Weights of a small transformer language model: RMSNorm before each block.
Each number is 200 + 40 x the weight over its row's rms, rounded and kept within 0 to 999. Layers, rows and columns count from 0. The size before them is the row's rms in percent of the matrix's.

# up: layer 2 MLP up, 3072x768, rms 0.112, rows 1087-1093, columns 192-255
# down: layer 2 MLP down (transposed), 3072x768, rms 0.107, rows 1087-1093, columns 192-255
# gate: layer 2 MLP gate, 3072x768, rms 0.116, rows 1088-1094, columns 192-255
up1087,096,141,275,179,249,180,161,209,194,175,231,149,207,191,150,172,196,256,175,144,250,225,184,196,182,99,161,211,240,224,202,271,214,171,204,147,211,171,231,196,190,255,160,183,167,112,214,214,247,288,195,228,175,169,209,264,167,185,190,201,202,228,291,200,254
down1087,097,166,177,187,264,135,193,188,250,214,193,213,224,261,207,208,246,244,171,225,192,234,101,200,203,156,175,245,143,160,156,174,212,192,265,235,188,210,298,205,191,226,193,194,197,173,223,177,204,291,146,222,233,271,246,208,148,143,237,186,216,135,189,227,195
gate1088,110,211,134,229,187,226,190,123,179,194,238,248,260,302,177,176,263,207,248,197,218,177,136,187,189,246,200,167,209,174,132,247,264,176,112,185,204,136,215,211,174,220,215,199,202,271,282,158,169,191,166,183,181,229,173,272,151,158,186,212,214,201,224,216,191
up1088,115,193,182,246,243,175,155,194,262,181,200,233,208,253,146,154,228,123,153,172,195,189,236,121,217,190,249,188,190,235,233,251,301,202,192,187,228,140,262,329,195,288,290,237,202,219,190,193,161,253,151,228,184,237,168,226,129,205,237,215,201,156,234,208,260
down1088,114,190,214,192,239,186,223,190,245,149,239,208,184,235,174,145,250,183,157,213,233,216,186,187,170,238,221,235,257,243,163,161,242,114,213,131,197,206,340,224,179,172,258,175,148,214,182,156,268,223,151,177,195,206,164,317,176,222,195,219,311,173,276,138,177
gate1089,103,166,166,171,178,193,205,206,186,117,241,188,300,205,264,115,172,162,181,101,184,194,161,176,258,159,158,195,285,237,307,212,230,169,207,198,184,269,190,190,164,245,167,243,269,175,238,210,159,115,185,212,204,276,255,153,150,180,170,165,239,217,273,161,187
up1089,110,172,279,150,171,144,209,173,181,150,183,124,161,245,225,230,177,140,167,229,208,275,224,224,215,218,107,197,221,209,171,182,184,175,243,227,229,97,193,143,183,167,218,200,197,176,151,213,158,148,172,167,166,282,204,208,105,119,207,263,182,159,152,231,217
down1089,106,192,167,214,191,205,232,230,201,174,216,199,254,192,188,157,220,229,189,178,165,231,189,168,241,151,146,239,155,226,287,200,169,191,211,209,193,127,280,150,224,189,132,191,288,261,147,115,186,139,198,243,211,211,190,227,210,176,170,184,221,182,228,180,256
gate1090,075,158,195,175,133,195,165,190,199,219,180,105,164,242,221,234,183,154,118,242,202,258,224,202,248,218,215,177,195,187,135,176,198,176,226,128,152,169,161,187,185,207,110,164,254,215,170,214,191,158,185,184,193,210,166,208,189,252,179,180,201,223,190,205,163
up1090,074,159,253,140,262,212,198,164,216,192,206,139,155,213,161,233,171,160,249,234,185,196,206,258,234,165,203,191,159,276,199,213,181,232,225,230,159,221,240,219,144,194,206,218,194,232,270,228,155,184,237,187,219,207,219,278,159,184,145,211,235,240,203,220,189
down1090,078,152,222,211,153,175,217,212,208,211,131,236,221,223,193,232,211,225,183,164,166,223,197,261,157,85,174,218,151,134,249,252,209,109,223,147,195,215,342,178,203,176,252,181,201,241,147,239,231,208,246,134,246,166,276,250,202,208,229,195,205,161,112,152,158
gate1091,106,180,257,117,221,211,195,229,223,179,232,214,202,209,158,191,221,123,188,251,163,237,182,244,185,236,155,160,222,194,192,293,241,146,177,192,161,152,201,187,153,217,219,300,150,244,155,224,244,161,243,193,161,95,181,198,133,149,243,233,167,124,217,106,197
up1091,105,235,181,268,132,294,198,195,182,217,162,202,226,193,236,240,224,203,247,221,197,217,167,192,194,148,218,182,227,227,202,254,144,175,239,268,283,155,178,162,207,173,246,161,197,207,193,194,235,231,198,181,183,211,182,192,180,180,204,200,185,308,269,178,187
down1091,102,229,230,249,151,199,197,206,201,220,140,189,198,239,174,217,241,147,268,180,86,180,217,221,159,186,197,207,127,204,259,253,240,153,220,174,195,230,158,163,236,173,214,147,139,238,272,199,163,196,227,140,151,137,202,235,184,147,176,149,204,159,141,199,236
gate1092,084,183,202,240,267,171,246,246,282,167,214,176,220,175,156,171,98,203,257,264,224,153,267,270,198,165,232,194,164,190,201,204,224,172,185,239,242,228,234,214,180,147,136,233,214,166,167,148,151,142,201,222,242,205,206,156,264,254,244,224,168,193,192,182,142
up1092,089,269,171,193,274,199,294,200,168,205,177,189,218,146,162,187,220,186,179,218,145,247,164,196,184,199,206,248,222,297,219,167,289,173,181,213,170,195,214,215,183,208,235,250,261,162,201,177,248,288,232,254,119,236,240,197,213,234,257,252,240,199,232,140,237
down1092,093,266,213,119,229,256,158,111,190,233,240,158,90,201,194,207,152,151,184,169,180,170,180,110,189,163,174,165,195,222,156,252,236,190,201,198,145,127,121,171,153,177,216,210,244,147,155,185,177,191,227,147,151,269,209,165,221,187,115,212,153,225,228,226,200
gate1093,108,219,224,79,234,126,179,165,107,203,258,251,227,169,181,167,214,247,242,178,145,222,171,226,138,187,128,233,159,205,122,166,160,131,200,226,229,219,191,170,215,181,133,115,207,177,198,119,198,150,220,264,205,199,257,129,228,226,293,233,204,157,229,166,149
up1093,104,224,211,247,262,230,199,319,222,193,259,319,219,168,246,220,195,272,236,220,208,132,136,177,155,157,189,191,143,166,244,237,257,176,189,233,219,215,170,295,234,152,191,190,222,246,270,168,237,166,268,259,235,172,225,215,181,236,225,224,315,214,188,132,113
down1093,104,244,193,273,265,173,209,233,159,180,199,220,222,226,251,222,134,180,211,172,170,219,196,224,206,207,212,204,152,226,156,191,210,191,227,180,265,170,299,238,94,221,221,199,135,178,238,192,212,187,201,234,245,114,227,270,211,193,220,211,243,132,221,136,121
gate1094,085,108,127,196,243,206,193,202,134,177,240,208,160,209,201,252,227,227,167,200,186,231,183,179,191,97,233,191,249,154,179,218,124,218,166,179,184,172,193,176,187,217,148,242,212,206,209,186,230,229,196,239,232,253,214,234,172,212,222,215,199,185,188,156,248